config.toml
n_kv_head = 8
positions = "learned"
parallel_block = false
init_std_down = 0.0377
warmup_steps = 200
schedule = "wsd"
decay_fraction = 1.0
batch_tokens = 65536
doc_mask = true
train_tokens = 844900000
steps = 12893
Each number is 128 + 24 x the weight over its row's rms, rounded and kept within 0 to 255. Layers, rows and columns count from 0. Numbers have three digits each. The size before them is the row's rms in percent of the matrix's.

# layer 2 MLP down, 512x1792, rms 0.0377, rows 371-495, columns 112-223
101:136110111171141151164163143154135112124159153158145089144093103135135126117080168123126114150121138139103138135109208118133130120139113164126123118114109134155148122148126112123174147131141075148133147156152095079115169165133110122122113119115124131089145091117154104149149106144134150089156168140139168119132133104123147093085144120154
103:172147145131113064149149172096130126128101149089145136139098127079164112135116117151134123111097158119137173164113125123155131145152108126122116107111115085103129140131131131124110149106106136104122133117144143138139126126111129110154129088096145184102118163099107131150114127113154142136143126143128102135136116125145102108103126135123
100:116129121173142143134139134119080090181172151145103058145121131144150101131118142099079142102165128167137153128102114116125147120094188097133129118150105132085126129178145101117102106128146170163107120111123160126097102126138142124111116145092166148126106068118165132096136137115151137104125130136085130106117157098159158164146126156158
100:159175098131133127097118112153103131122127098126124121124115148160073108166136130160160138108164168158104077134113134132121117134151201150150157131115125118092115078163135136181111132164114118102093118110106159090170112133087110109151130116117157095118140119097060134170072136105123111102118128106130143162118134117091136144147131113163
100:137146136119164142132126161106109134153138141135167097182162149101115145132140095115112106146123181128139159141162135145131105146149113090172136159062137122112119144151133098127134080178114131101108187158138140117135147154149123167145164151115158109097068139126130099189108138111133117156114143127130159140110133148149099108148124116124
102:122132129120110121111124107161074141079118116123142099156120133135152156160092128137115143094141140087130133110153156136130172086128101104088126171094172155151094169129149102124116127139117134159136124110143119094135116090143117114113184136106161167128160179136109168147160138106113155116128149107100082107142151071097139147147161102096
099:151131079098165174130105167106129107157130132146180078124105164178128140110147115138117097149112141127089091149159143151171139133102146109136131119159156153088113109109123118115134105154109156085103146153085153090123120106119162122159150111169159114154136063127141164125165159113153135137108123131083155104104115136126165133136106160114
100:145161134131142119091096131115166119141112132154131172123121132156144128095186128133144123135180085146142183096131141073092108144096100161128127131129125108122144163127126155127141108112110128117152158140136115118132124090106128090096109120127136145117129140159149130137141152153087119182162091141153137149108101135116153128083117155123
098:149167103160114178144120125132143174148155096112082157119162126092131128130143142096090106160157167097085110153116135135140116137176108080130155121116101131164108131109136113143130145097147149135141162138117128099113121113095111114136087116128142134104126111156140150117172143145131120138159140120107219094179123107101114134141117138113
099:126097116132088099173115134116135150086125119155141137105139140067135135174152131113102108112097177126129138159108164106096117179093170157160099152108100069114139131115111143084093138086130102114142128147147126085113137144118137144153116121166119110153084124097098094185108117146120095107119131150183143103139135072105197116159123114147
104:106131109148129132100103129111131138122108141141157074137126118111105113159133134121079097152103113114097127150144170114133088150131122136097114106078134139114119118140104089162145128152122118112067151130131117101138117119152106160111095108134142130111182149131120094141125133131104155134113170120121089113134149118104120108137134124183
102:133146133107122130116144118130095164158152145181101123093112108088166064096119127111132110124160127148149138117151138128129153126171145164153155078166140149129129080114103153142096139113131166120115111092117127159098128143127104161151121169119091108120139114167190101120137115152125151113094113156126113150141117164121148080112147127128
096:113158145122117118126137130105143146076103107109122146151134114148149108068132137145128123167163138090107158117142075115172145095136113172141116109163167108078144139154138117130160146142146060102152094102114143087104142105097127098098113144137130187140125094116151128123121111154151141128103087152161164155123156130130077110120109165154
100:109166122142144080144121163148098156132073128126099152104120139105130129170122126135139134147175126182145132139145125121123082113153160145104127117157112140081113146161099113165123145164102160144114109156098116092167128146137147103090124098139091112105137120149093137116169151114135117165110118105091103145158113136102177123127142131174
101:140104130158129144092119143116118135129103144131133137134125090157178121120114075139115168108117097138149144144101175163142133152093128114121152106135087091135139106166101160187137149167120143177135123145107148133106122121146108135155104143137123144102136123154140137148143133153118110122128177108125139105152160129066142132163147108129
096:119157112127153097093128082119147116157139110138127140162167164137132144131185086097081099117146162103144074146150157117087127103141093170132137128129117101096137097148148112116102129077169095095141125106139125108159088135158152121124120114144170131080169140090160136111119089118086139180149138155147075120129114122105171089135119108131
096:147151127136139165176129126097081120171152114121165121142144155125169122136094081109118075131105115130192180163124152120136138118108159148150147129151111111092120114128112167125135094095111064121112118131134162099134121132126118124161117172152078081104178098117138143128123147094150142126117123111139138087119111107156151158132132112151
102:108139102153131136076116115138143142150171115138113080105135126140179123117161113111135094091122121110132127164125093117138107115137114160116152144133096108104123093153130133140160150128128111156179100094114117162117136125122108161183073127135096163144129122121114114061097144146122152161112146107106205116169131125089148153156159080124
104:116131140136140163107177121136136140169099162134147116124140111095141111036118121119120139130135147112101149111133163120150120129124147083132136155119120116143148119169131161124111123143106141128117151087145140165114157156146082132154124141136122127128128136152136147148155179108084111160152141138131076136143104127095119122129122121120
097:129093127117150134142096134119126087106146143150113120132101123115155082153150121123130173122133090144155094133130137120107137155133133141136094134135130154101126150116136091109119131099134119169116109173143135109130143112133157131121141161155095131133112121154125106150092149112153114133141047120187132139113126107112108184127115128132
100:157156135110157165117101121123103145166127123112124150167115144147143137141158141150155112146123124092126149114144148133108131123159130130162108106102132102127112122141105112133107114167098112154084172083131117144134140108126129115160109118124121163120157177133091085100138113121098095096154093176075190138117119102085085089117124167113
096:113154077139126125135102144168144149128126077138121132106112130143138155116147133097163131121136112136171139127146154087129126127117118134141121149141142168145126103128142150125158151131097149166149153095119087158131127126063123123126105119121095109116129123105132164089161176146141128111175103137140101125131142114121136114106158118162
100:108108124135154167154096119121102120145166100174137095163123165112099114117129096174105132083134118144099125097142143129143149094105150125130110127094159144119142111130109141107186136163148134140124170151162120100097135118142130123115119166119154112113130136185126149150128141119173153147141164159138063109130140136107129099095146125145
100:113122144114102120136123152159113127136147116109149148115136185083158140123142108122139108089130161138130124153112145089066122159097128127117156106112124113107131158183130093123119092090124133118153133152122102129127125147111150139149149143101137141101131117154140135151112181124149126175101136119180146135177103127135122145123132149140
101:174110121141158140158158158078123130134119112142108141175112131111122117104119151120169110088145120117126128128131116098148100146145164096143104117155149114124153127145124148132132164155127105150131145079164142112164170141135169162133102131110071112112159153151127151156126147141135154143161144151114186119117124132123111133106120122147
099:112163102126118142132113136163137106109126136130113098123129178116163162121109132087132137105144117140143137140144118108099163097105124145124144142140155127112148118131115097095095129114125141132154101127103148154126150126092139100134178161135061113115127105144174154139115131089112122108107084140128146124146124111138148122127152132099
102:143107108134131172120115147106182128092084156093111084146093117133169121119136113175099130148124125128168134114138126098111102116128120086145111138109123157180127132183142139120119133119143136106104138150134081188141140133130132110119119123097120133078138140151099161148090118151170117130131145112131170101140162159144138138157106132141
103:132134153132106124112120150113116150104128138129140145119122186143152101108131131165127130141182109117132145121119127109199155147145068121140134105136134129208110154117120134130141170130156168118097140150124151106168119160154096176099176105097107131148136134117109151092125105118193122138071121118160148097119113162134164154159140108123
102:123070114149098097111103124144129165121148081129125134114167103116168115125132104143146118110186150131120140145126124126159132126094110113126136131121182122120105142148123088101148145105095058107144120152124107119102121109115178140121101074119106109132127156145143104131109143130129085134126073119144155116140115143144068133124145079150
098:171112121156125091140166100163109125101098111103154167092135113157123150145125126149185114154083145110156141119100119126081144181120119192156117150134132141117154126117127148126151091105141123121158083159153100132117155155145123091167154142129160125127116120098145103137114133155130108125155154113147126125083143102139135110083148121148
097:128114148128119127151122134091118119126132079140154161103083167148122147083092121125135113145143137119157157113137139110135144163145150135117121125165113145150125113142120174165112125150128144131110105106151088127150113153108165152129067113140122078186125140117129121199151147190135152165138140173129092097131148131147110116124135148114
099:131105147137147117106120125129132143133112154160143141109101162159121110131093095147141107126130176134109141116117102113138124156162126137153127122115106114129094103131110149160096107131150118118109115112144158101155133118142117125163108077136088084150121105128107112134112093132169105116088160149124153137157155144146156141132169131140
101:164111109119110094113135118134154069142131137129164107077102111125101142166120132097131087114163104169151097126124144129147115099119130084077142158136133079128121144117136202143186104131136116109152078094159109144114134159110146117128064133103121119119135132075139114145140122107087102065119076116116117124140125105141118148142125134102
101:099105164162144118119105156132115145131146135141162148101111147107089136152146115138162083114151112119080102123138090151116101133140114144118104088137116115162143106112153132126176139139133155127118084106115105167130153153120122150106101157132046132137123111110124086128141168129098123154134144170140143128122082141168172133104159183116
100:137126139142124122123136128138105112133147121107154127115111108119144114108141121152139109126114133154154126092133124150132125173163092102198125115096125134112105144087129093151163130077109127158140162154132145091155112161094146167146162116115151123130155119148089125116138100121178100120103107155158121143123073164144154146127109161122
097:138191125104113093129132127082134124082138083088116139140136110139128132111136122170108136123132158116126107099161159157108115109130144135140156113137122146121125166114148139114119127135123071122126184111144119124122154147077116169134129117127127146122119146172141163149117075084167116112136176116129118107111118120121123180118096113117
101:142189121187113126168132086106139092144135120096109124174119135141161138075119087132135166136123116156179128139118139156153145156110098171149145147121140148121154103122141148147134168126143154120154176153103136146086129165149189115128151149154135153152110130125165146117132132115093142112157161165172108137134149072128117105157134147135
097:132095100116161127100162165183130123126070119117132113121163121175106158059108150110126127116154161121116140164071103101129193163118160136110159114082130157131157133131158088124112139109147132144174110151112126138107114140122160161138087129129105168183133144135098114094054100153124149181143142122132109144126135135126172145173113144109
098:104110141134122145077090126170126131121134146120157163098128123147185114135105121121123102169130125112122133133116141101145108169114083120144136128185144119141102117118121170131120121142104178129137096130112099113158156143098123121165128160149117155160137093097133120109125153186110121136146096118121146126145105098132136134146138128101
100:111133122156133134153127082119176113191110141075144144148152135122122129149135133160114133137168163170108135133144155121154168095125126152108122167147138144130094079168112141130106119098117139117137099124104103114135143122135150141142154150101143128145130171119107156117143163099171086109133117146162175160120113091118087134143118124123
099:144168110098161114095149125092105113119136140125160117107111127128130143111118082135175105076141152120106093119116157107117122160119123135128117152144120101121110100147117109168115109095142077120119138135126105134111165118102140154127070121153129166148170069125143131072139085099142123146093170092158130167108076123148098142138128131124
107:140092136142168160107098133131179146126095099132113111120086144151149110165129174163140161123080125094109133169156158106095126115119115124082125144102125168149109178157132162115117129146126135175136135127121131135090142092144115144121114131146155123126107117081131099142122082138140163158116125128162142145143111163114150128147113162163
104:150088141128121161171147139139122097131120147125113154158127130108102129118133134116143120110128088112172106083163144123109140128128061131144112116111149164158161165098140122084134124133163169104124144106177095162143128121151098156127094111117151104122136132085127108169154136132150119099152120126140166103114135159165188077134142159107
102:150151120092157135114108094125105114155150132171117117171117135104133127144151116137106148150099141125133091131113155130132153129153116136137110137176089137119114124131172146107135144103131148115178117097138146151117137120129129170115103121122126135150122144110118115110122134089125140125119119168176114102125177139141077135104092118145
096:169125086121125106119110138101116141141118121146126139140106102151126113168126154152080144178154155120156154144154125107116124064144120137071084125122140120110122135169107154126147118127142146194118140137100164127110101080158139116113151122150103114120142087126097132112117099150158149141158117108152189162146098107187152130123129104150
099:111135138113134139141085112143091121115117087147136158138140185100132119151134098090141124098141167121104135124166131123161134088174104134158146173093130177165166132108162126112159136107134112146142141168106131105128141154121127148144137107103163119169127103117139122145100112121147099121147118114128117143130156129101143125158081153152
103:110115113117150124100167116102118144140115128109131129124149122164115116170067145148082135107095100180120081094096116137127141104100125102121130135120117127103087118144084063084108109158141075147101167150067158110114114101105093122133138139147159146126146152153115121090085133133105157115154207106125061139139100142150149083154126142138
098:135116127146092104131078117146103129110163128169100119110114118084116125139116097129134111148110150103076157165156124094139111132101174128141118082126141137159149096099146088147185154095156085144138153117160169106117132093138143148136186168119171112169114113112115147121120097156098105153118095109124151114184091124100114117163132097118
097:121132125092194096149120152128102108092128111130165122171134141097168161104107137136129157136119176111121127160122132126170125133132129110100149119151133127156139113159136119153068110104164143152131121120104136148131131115138137106142077139148154155110100125127117119139133151126162141062127114101120149158135134177144084095131101111111
096:114094112131108139129158100095140125197135118088095128125193109179130110151146141151123123139125127121104126103139130101165128147123142094123129127144182124153121153152133142128134138155178186138141121178143144156137108147100114107130173118130099072158135103149123082145112071136141147138130151153103094132169151145120079143131122143119
099:096133165139163181118122138121130140128144125078128119138098151104132141130119128178127136144133127146081157120146135154117133125134159127116122120134160126157110167154091099128096107146190130112129175127103085165103143091086156111158126170140104152084136132141138120143130143132092101130141101155087125089161151118070110138135064120091
099:114090126118078096070117110148115146121106138107173120118110112173097165189117125117098143139080134155149116098201122115162102134107123158134117114070155159146158129123101117140135113142160095115177099153126121130124146122118124152139114156130106108110120089132140116141152116128086138138127120137126114136089154155106087121162143153085
099:107147101140131101153111122118063187111182129150158084067133179128097153162130111099152147138099119125138059143162145104155105138151161165133125121177151131101116143132156133125142115098141167111103124133132151175106072115105143128114137120130128176151115133147160104093125155125114126136108173147160122131134136136151080157137122115135
100:134098095141141103111123092093136114118145123116125130118105112164161136120161163109172147186108126164103135111159103106159115155144145153170120122080145153126148081135161102140148186118128120117099152138109158113125146134118106107121173155076124117107141117135127105128162062117104128127159156160126148124176119120114097145121126126126
099:140165157161120161105163150101101123152160146126120111164122122105061131169143148123101094120107105103133109114125111142078138173108142167176124085134186145105135143153142116122094121113170126133112135130126155122166094142127092123108147112097133180153128098095142172138146151098121133139152104110117104128137144101103093162114160138161
102:141142114108155089118084121091103116140124141132122142108120156177071123163088137121122198112121133107128102135137131145229141129145104142082128131153154133111106101120155145117127168144131112122124099128104128140171152123142099104127116118110091082111154134117106130141157144121111156097129105133132183098136110150100109142132140121144
094:126125137129150098124137156095097134142140157154142131111118112148115123133108121123155128095142096170137111112115115151095143109123126122112123138111129127088138149103131129093094116101137114103090111143143148105097098129129115143122136119129187112117121152133099137126119169125121134126138149123169073136115097170125115079116133148136
100:180132135106139112095096135139149137117129148128138148134152126123145116170149156132144116161144123147125094102162102112129143130117056121172131115088145173133117123152154184159140122158171092077161103119145146139093131108138175139176140122144131101117151170121170120137097118119121114138161117145128138109135154134169103126084150148145
104:122140116110121130115123137105139112121154143113169133112119141140140160080109136119176098113101136160134125115136140131147135114139125100127137123089131113127146107145121126129166152111154122133163131124124103146105074106140084107104125122135093111114129116140109115141108114127101110132154146184132130110145116078099104121134138083141
097:113158122164116126165145121113136122148132083110150143162122150097133140138139134145165127101109099130143120140142154119181141146169198139123140096103160152118090134182107154126112152125157122130113116138165123153144105076087122124154147101121113126151159192106143135113158093151153091103142146154116131105109132096108126167145128116109
099:152137110153111123192113117121107087110153117131128128098147128098131101170116118126131092120108146130160111127167156129152128132158128097159145094141111129097117105131136147139141143093143131143157165134108138136120149148104103147172106121122102149133129129099139133137146130128104099151149159120096115129085123122156154119111131153175
100:120104151121140118118167098125153095131145092133144119123149131102123151074141123137161192130094145137106151114140155161131138157108146142155145138141131131166109142085146153129150097137127081107090099114110107160165124102136168116128110132143133145137144132135120129169088124140164127153180142130106051168144118140142102126143157129116
098:160139107091126111115132141122109111124145158119136123174152112099140148145160120070135135152113129136111137149099090137086097171068135142101108195119106093112114122135144143112132163111115189155162112138112119139128135129120113096130120122084107106131142149101138117171120123094116154106121095161118115107135114134108129103108141059125
102:114124137133142135127152087114090174121147112126125144144132121117154107122146161112132177141140118181110113129136119187194128119123129115152107159095145082105109140180164101100165114088111081114126151135116179136102110110148120172089103154150146129128113129114084109145150125178151114149128149126101106153138168124073158132117083137158
102:122077132089122135122132082133160147092117174116116139092093143125083138108085132172132115102128130141146146153191169113148102112106132151109124116099130131114108104137109120143119133097122151096101104119139125139130127071124141117118100153100101111115200097152104106135107155103103119142116139103118128129115143148131114128121167091152
099:131133116126127136103122144136107120102159131117107154067138126105136166106136108113098075113127135100143151146131128155096149171153111124138125130154130134099151072125141102138073164135172137119100136139121110105097137138123120146143139122114129135150122123146120165109128126155139127157098125128175114130157154082090114133142159138098
098:186142104132165127136150105078148116121139134137151130117138106171152139144126142124162148149128108123158081102100135110133117126149085128155150153113106120163099096128138139186082148168131139139157121105149113188132150107098166141119144129135099122134089114137112116098121111157148122137179115147111112142140150107170077112100101112134
100:126078109134125130115119120153090148178152138106155144172125102134151116157110133153192125105143137138091141150110123152112160098156107112094123168109148106160102103159126113134121172103128150158121133079106145137189108135123138119105110093117126139113141117108148133117092145139126170149161072146145119166126130145081139156110147112163
100:097166110154091049148131117121088127098131154071131128117104125134135189141135101077123119113130086138125091107133096099062142171116165110120106074139097126124082128131133122140106129119114079095127128117204098107120117184152147128116137142115099110159149135187093139146138148087122155134115154164157156143146143126148133107127124114105
100:157132120134153113151149110117156186126090080148119125091088144097133150097137146106121127097140137146108097126127129113157138163122179115155150100132130129132108128146092166128155148141183118177101099126127110115159146094148082124110088129144117134140136115081118134063077096089146090163159124126147155132135096161136151123137086158113
104:120165101123121077118107164148129110117104105129135094113080110169122130153151138127139114109139097122137135131137165096096090108134152109127129122048138145086156113154114119110153150104109102108144141112111125106086191065124077126157095129109095116130139087127133118123114083136130109127097116079127133147120123179126164142124100137143
098:148141139117109145121134110143120109146104129139171128114130127096099086155121154124116104137111150095098086124098134153132119141105118110156140096092104125148143109126143089137104107101136165110126074103147150170166102112122154150115082123088149100156159159154140114142147108106172142117137120110182170106115144120143114157125109146135
100:133103153145152151145141110107137147130154147118117099199133112107132101120109140140157116103160142140080140109106133159094068136178114148121109140168109110116121133113147153136129154168141099159109171107120119117155110140085106104114162113111160098143114155074110134129112125137159140097134125124148165145105090121136148169097107137137
096:123128125117136123128155179126094124160151136131159119170148121148185063106107120117132140100145135166076128144141077138095114162137097166129144137093127167112158133124136115147117130137170090171129170100134116121082148129119115112151155154165140113141106105124103092128167100121150151115115162136156128087144126143161139109145122149113
101:110140132110090115126148138126151081129116173107154128100095124120082124127158141128125100133110093152120099151138154150131115162123140161124127122132101165150109110112138100127139145126101137100109158143131157096137141145120155153118153123165101127121150088154106144162132105138157116113127162116112152150116128104129127159166130104165
098:163125123152106094134138141133135126125146096155116130147179090139155108095095102136112164160114114121119111125118169112133135092114139130115146163163153090111107106148131116106101084103125093103125128088160143106091183128128143151151130104197110153110141085154104133176125175129131153120098114148121136184169200133177159138105121126138
102:179129103151137127130134117134121121158164140139149136134128150126147161126100157155084103150170079176121136095120125115122127101135149127089142123117131119124131121169106109107111118153154065175135153118109133158165135088104150088159141122149083151117116136165144149130138108119133114104147195117156130175138136118132113109141132168130
099:126125130115115123146154110150071131157153143125129104162087140101104148114131140095140160156114153152176138090147124164121140134141138156124172116072138100122137099161109119121146127116126118164105112152111107156153113096124115133143129141091134165095084162137110118145124137187133121090087133121117130146126137128106135127123063111148
094:151102131117112135096102131118161119100162128120130108180108144153131141128140089140080116120151153121097139119132135109120127102163122135099154151151130133123114122089084128112118104150142108136105125118124144149113169091112137101146150139148125128121144135158135119124138170142108139152130150124127071134177110179097104160135114135131
099:151076141133112135127114111138144152095152128136125152173121165174150158139125108134138126119116123134167160143134167134084147169173120124119120095109110154095150112120147127110131160144139167134149129162164064112135134142147130151131118130189107130137117104140154139157128137155144109154136104118132143085154128100096117131132122120120
098:106153175103132155148115116104122165149095151097161104119148121130120103134101115150095134107115094127121109119141094157117151163124135136129106142182115128125127132109119118153109099187149110133134075099134123140130109114111145109147130132173177093142135120116137126102110131135151115133096155113146107143097127122165128117134139140128
099:163103129120157121131143129134141126168102163121101153085107098101102108112121139152139092128135188105106144136117100173148095071115125116108128118149152074123126144160198136127146142162110062178096100112110177149158121120165122142199096060124101109130100126139135089073109145177113134091103188088157198153129129126137141117064144134129
096:102124156144086088153144129115151170159100153143142120113141146111111138125149145116120139122100168151176124116131109149137126107092105117131133148158162142124138116084133133135145121178124041116138102112103145112104148135117140119138124117157104088171117132140137117151171118154173104130145094101094100156098130125116118086111087081136
103:092150142154111175131140100124123122117147131133112121166125119084096185110154108132148144165163141100170122153128157160090100153136087170118089117169128112165114150147148089145108120075139205161153125109139121145131119140147106128112139137102136125177120180134116109121135133127156136157110174151124120122134151078119121154101146103088
101:138131123145141139131167117136147113180146179170097180144129090110087152103143147094168143090089117140104123142135145073157105180101138115125116109160149125130085104099118145116127148158198136123121106150126109115131093145126099124126126123128092159143123133102168150141135172129147141138151136130146117135145147085133163106118107116124
102:108097101113122178066115128136085152149140133151127134111170089130121154152116133109130115121089102156107144103157140154108114147170134128133094119185085129103088145097158110140140142124108164153160153130147133115121164098128133123127094136145153125126106115150145103128146129118120112147142111127135119113117072160114132116110114135110
100:139163097127114123138122140122157100131139122126110094130133118136121150167083165118127151109121129126115099155079149107127107163149181107157091146155138145114099106104150117130145093102148131154104105130142138117109121139098174136160099097138134123150170080133139112134104124090151165146133154112135173114112133120097121150136146098141
101:126164156137118147065144131096125121114108096150139133168142098140109117157141188150126094079114135158102150136137137156141110149133155109151152137152135112069089142167138103143100126087136103099132100150078114110101136144124122125165125133136084142154164106107104159096116129159147130159130115144117104179084119102102123121148123085133
097:125125150109086122109156116119093127044105162109124072090170159175129127177100150157139102175103077134075145072156178095118124150137108125140138128145108067153121157128141129122123132167148136143137137138137086141133129121100119109092115098094133156169163110128161143098152144124127134125151141112140128136107114128127099143169129141130
101:132141138127136185112140078128130106119151151101159111148123114149131101106169145142169154117098073135111056149115128117151166118119098117161109090128113134133142110127132115084133141131146165122137130125160168141129124126122169105097124119123119143147158166114108130116147158145144102096137156126160134091152128098126143067103123085138
099:095165109139165121168126130110100120105122106097106144101170161105116108106158114116171077136102144154136076163124151124115123177093048149161096118128105135166134148104131144127106086094142161151133172169132155083131124104140116136124125144113159141137113120131150075122071121153126111168089117087148127148122116088167167110115143106186
098:137137109102117133060140102158161116120113137152103135120133113140128140116143109090136113102160139125150117081152104117079150130142143148124165121173119115097161087157124137156132106104126095148122112146177115128070144127084128131168063136162139151108104105114090137130142124114190113170135098128144139078108111104168113149169158103078
099:135114163130107181124143124127110111167125119136148166124146114199106120167092135094140109146144111155086096165136205133137131139143134151112143139097144081157084157128172122184084160132134117120153113126119118108148083088117106117114134158154135111130148142146120148132123148155123122113130173163109124160075126093119149134150163153105
099:128121104178140119170130128135133174126100181148124140181145139172128129109132119171127094117128141167153169140138113140107140123151149135132136108162143133122113148137110084144125129143150154109161131147130140098131102138138101111097157098094104148142161142114089099123156141180108149113071189149122086132152087130060135127146144127135
099:079132164146152080157152118125130140094108178128157117157108136129126140112114136128136109100130099132105088144119135104116154114142149141101098175179109121149132121150116167168128115158151113161122159126126131121146118142140130147133098135101136087146139121086144189126139160114155120145181122088144140112127134127135130130098119146156
096:137136112157145121127140142175107107171120118138126113120111152115136117153110121151133154140118122137140132139131164113134142118109156115136113138131171119143111140131151138086101155090123130132084097105124116161115127074152141143095121165083112145157111098138140157160170107132132117093169119104101120136095137138119134122098141141096
100:129152134176156076118134143117112130178089125150077108116111137085122148078166131129172117099119131129169160110107142120134087115119132120103091139095094159096117134144104156123120101077121156137136164148072121149162114100091116115148124137134129139123114143081166120135123135142078117170143086151088085130168171120124162145123117123122
097:150107141140131101102146112134099146146132157177157086148146138130111133156137145095071127096121119101115115110097152154121157124150136151120101107174116134088104129113133148144109160125143104118118134151184168132148113107141146135112132128125118139111103123139151124126154153136113144157083142153160122114133107122163178078140126126130
100:138114109111140120150134147179138121111137129129131152100107154166140115097148098141118118173139156130069135138144135122062122092128118131163089131139138101134118105164109091118116143119114108140128138152107131130122135074098112168131091147136116097107133153136134138141100123180120114127078133160094207114124077154123080097142101129161
098:146122121159111141124130114118137100090142149144153121064143170169136119131129132140164123173132122131119129126137159145104145148131136139156119139130156130089122120112158070156162114157124149112124101131105129149084107112128151092110149105143104142118114092127138129103148090084121097105137113153082146139127084113114106115153106148115
096:128126116126133121128097102121165156105117121121082120095136098155106140121088136126118147112127083150128133134118129109110140104104112118124114116154147116097181122142118125140058114100168178115148100152141134162152125117116130147156137116128155102138132115137170134132133179162139146111153108145139115115107154133126160103100104112131
098:110105093136105148158122110142125125131166152133101136121168128120097182147126177106131094101123139134113128108140120133087181192118079147095111126115137108117119101088160110117121157187126151134138134133153129136128107102141141142127112135097153123117108150140134094121133132146147149139146104158131141141114166089116089076107123195096
106:123157133162102154126106120133157113104107141128144120131129130116115129121116114120144119132138088151090152083106109139072134147141112136121104107123137103177123076153139134149119111135100154122120121161110092169115132124120134137137167167103156137172116147112170158119114083136139069181112125138083082083165136101130169118139117073093
102:131087106114118138132165118151079142154129152169131150123125133122114116090106109150116130112164153175140122112094119093117150139116173159128105144141143138100137139087127099121082141108133134122092140105133087109131128160126119190108096160135120090141090186106130125082143094130134128096152114120147162118104148152100146144113148152118
099:103094121123124102097126134155129119116141110131104125134138110160093142150157111172110188106140112113137087117118133176156112128136096181140159183125147101134117149069145135163109122133128163113152150150111129121110119140105166176116139126110112115126136118127084117131147129124161156133127115161047096138142119138118107099122141086138
104:101096121095134053113148137149138160124144137134138108113128125108124141090125116128166123133133122137095157120130072112111170123120104118139146124142114132141120129118143126110117117106152106097105152128101144124139119147156124127141139140090093134088081132134131147110112159152119135120149156108163141105145125169096156113140107101098
103:140137122132087108135114140103139090129110104153147117151128170113149125143132112170133141107182116118130122131138125066127139143133108143204145130170084112132139108103137168108105108083098166123122191107158138162160148153133152125133115146141167137156084122145123135123127121162083131088149124158133119120116140161147117146132102134119
106:106141156105157141158099128115166114168142131124143146143113141152137107141167137192165137141141146121119116124123105106147145130122136119113107133111132141138117116139139102097137121163100126150151159156109151148138163121130132162140148143148082127097131161165114071147126121106134147133123145134141119148160127122157147098124102170122
100:181158146129138115127107093107186129160117120143150135120138123104169117172101135111133128150137106134122125122099121178174136152151158123130115153157130110121085134160132142091114078132174156137137138130108149116144130137150115140130154109100161116095172070126154128160125092137154160086154131131116086121115147156116073152147149106122
103:104118165122107120139114143163098140156121126125142133118129184120119146118141136112126124135095100137097119161149087127073104134113098130130127125094112131154139132129131098163163142053150164109138103170133121184146140145115149119133143127130133162159106159117134135125148100109136120149102108146097109143107144148117138149170117128104
102:160095125149118113132127193115138124103090152137154135199138105145076155139133113136099154122182116129119186083129143158106119147105127153113127124122145089158131099146161186117142137110154131148161130151122100117149146114156127136184109124174129123110134081157126113097125120135184111140152110105086177142142140145112160141089139105130
097:105158089159151097126150128118163114124129143122108097152131125139111100127142110123120164121081113147149123139135142110084139186127128132112114092153124118163165134103138116097116119143173100151097171136153100130138133163103089133160080130127142122116132181149126102128123113145117146105148149138130135134130150112141080129120104141141
099:151110111106103171172132117187144170116119101113125174152125075125086135118171115143126118115099109173130152137122162111149183103070094125137101146094131112190129148180128154150117116148109093119161150157152159145106125147143145141157116132132084134174133111110115113080114194089111136147126112113161108112156099120130075109117109108119
098:126123125118191113113106120112124150130146132109147106112122116139156171131133137134129139142155130143132117139126097144145138198170081136084117106201136117115145129157119095167089102139081139086118114112139116127136129153131116148103144127140111105124129122173146103102181143118121151186124115123160132130145125161114169130093142122122
097:121155146150131139132118124160110114114142130121129149121114147137138135114132117104170103118106126084098149131144145152157140096166146144156105109115149119139109129119121124081124139105138182116118124161147142118124120097110122132148158102158135172130112109120169127180121175128142140140101107136132100160098151144131130163126109126157
103:087131175152135138119132130179155130109086081144111154089136116116096136121127115140111116121107107145121123170132174118125153137084162115111118144107182125119151148115116059138115149081168216156093102142094126128132178121165130138142088148135093117132154104137141131078188104134096137142157105122144115150164149136083093104113153144155
095:120173072142132125086103129117150156128106145131124124116105158115094109120116131155151087136144120130155114140121110121177153153131156124107111094136128128091125111124121095143125132132122069094156170124110135130114102135157161132128098132104098114119106181155126136114118101150090139101099131130117141131098120125070145112118115115116
100:133136104119125098140125129144131074156142187157170155108142127154159134146135145136181175128125125115137105134134144137136140170081142168108077114139118119141138133151175133110126125102149169129096121129141084134117104143100114111147107152135116148154132111118097115124150136101133124133076134129165118128138108171129112106128123138120
098:107134113143125091129124132119150096149117085183120138111112116165145132091137134126139133145115165142169156127104150115078141128140113131160084111130164120121148124124172176121106106119094083138110091136130115131124094114127122094101144177101145152135115111156140146133167142101127135123124121150124157140107138091131144124101157134110
101:116098112106145144154115175129119139107100084160139107113133096094142132158143144102110127103125133096110121149143153111146097117128101115109158140127091137137122136167145069142113145127118108126136098099161131153084134106116126141133141086152137124107080090155114137148111134110120140112142141168116118127139082149110110116161133116142
100:093130123116128141117151124108104140100088104119114111145127105169148153118095124163126143115183131125143142147156115139159146109101143104157144130115121125073113115131095113105124140074153050111111133125133142112149122156134124161142097094140143089114143116088147118140141114115146116141114147162157120103136166162127143160113120111167
100:118086146119141113139105125149192146110099131135117114099112153150155129113121129112103141097139143116142120126138108131139107122131169104140093172139147114094168106111126149194161144113136119145129105158141131116130130120120152120133129122164143088121137132167132130142123180116142169136125116112120159131177122168152122115119101143130
100:186139108161145143163154112133130103107119107090124125165142143125134125107092113124116094136140126133108106117131152159131123123129121115170132120150087140165109143120158119113109109175146066187101150132162052128155113131122145131086081134165127129139174063146135134141136157104142108089120132106150135173111108115168112147114141140115
094:155096183159114146115110145087097146118146078138119123179122144123107141152146132084135145149110136083162121134092114123110165144108122103137141118067152134084139141157167091121097139112149120102135167144121154119132146127108133134092121136119120157178126093109129109148139125109104124146142112155142145148186132124126100140093123133132
103:098137104119161155113126168161112181122127123113123168134139145090071122154133168169119110142150132108112125156122112121166124113108138099092116178141148105112094123093142115192057130130185078135140154118104135149135114102157157114127119109134139115122164138141158122129130124139111106174129159107118153154138123107094153135142134097101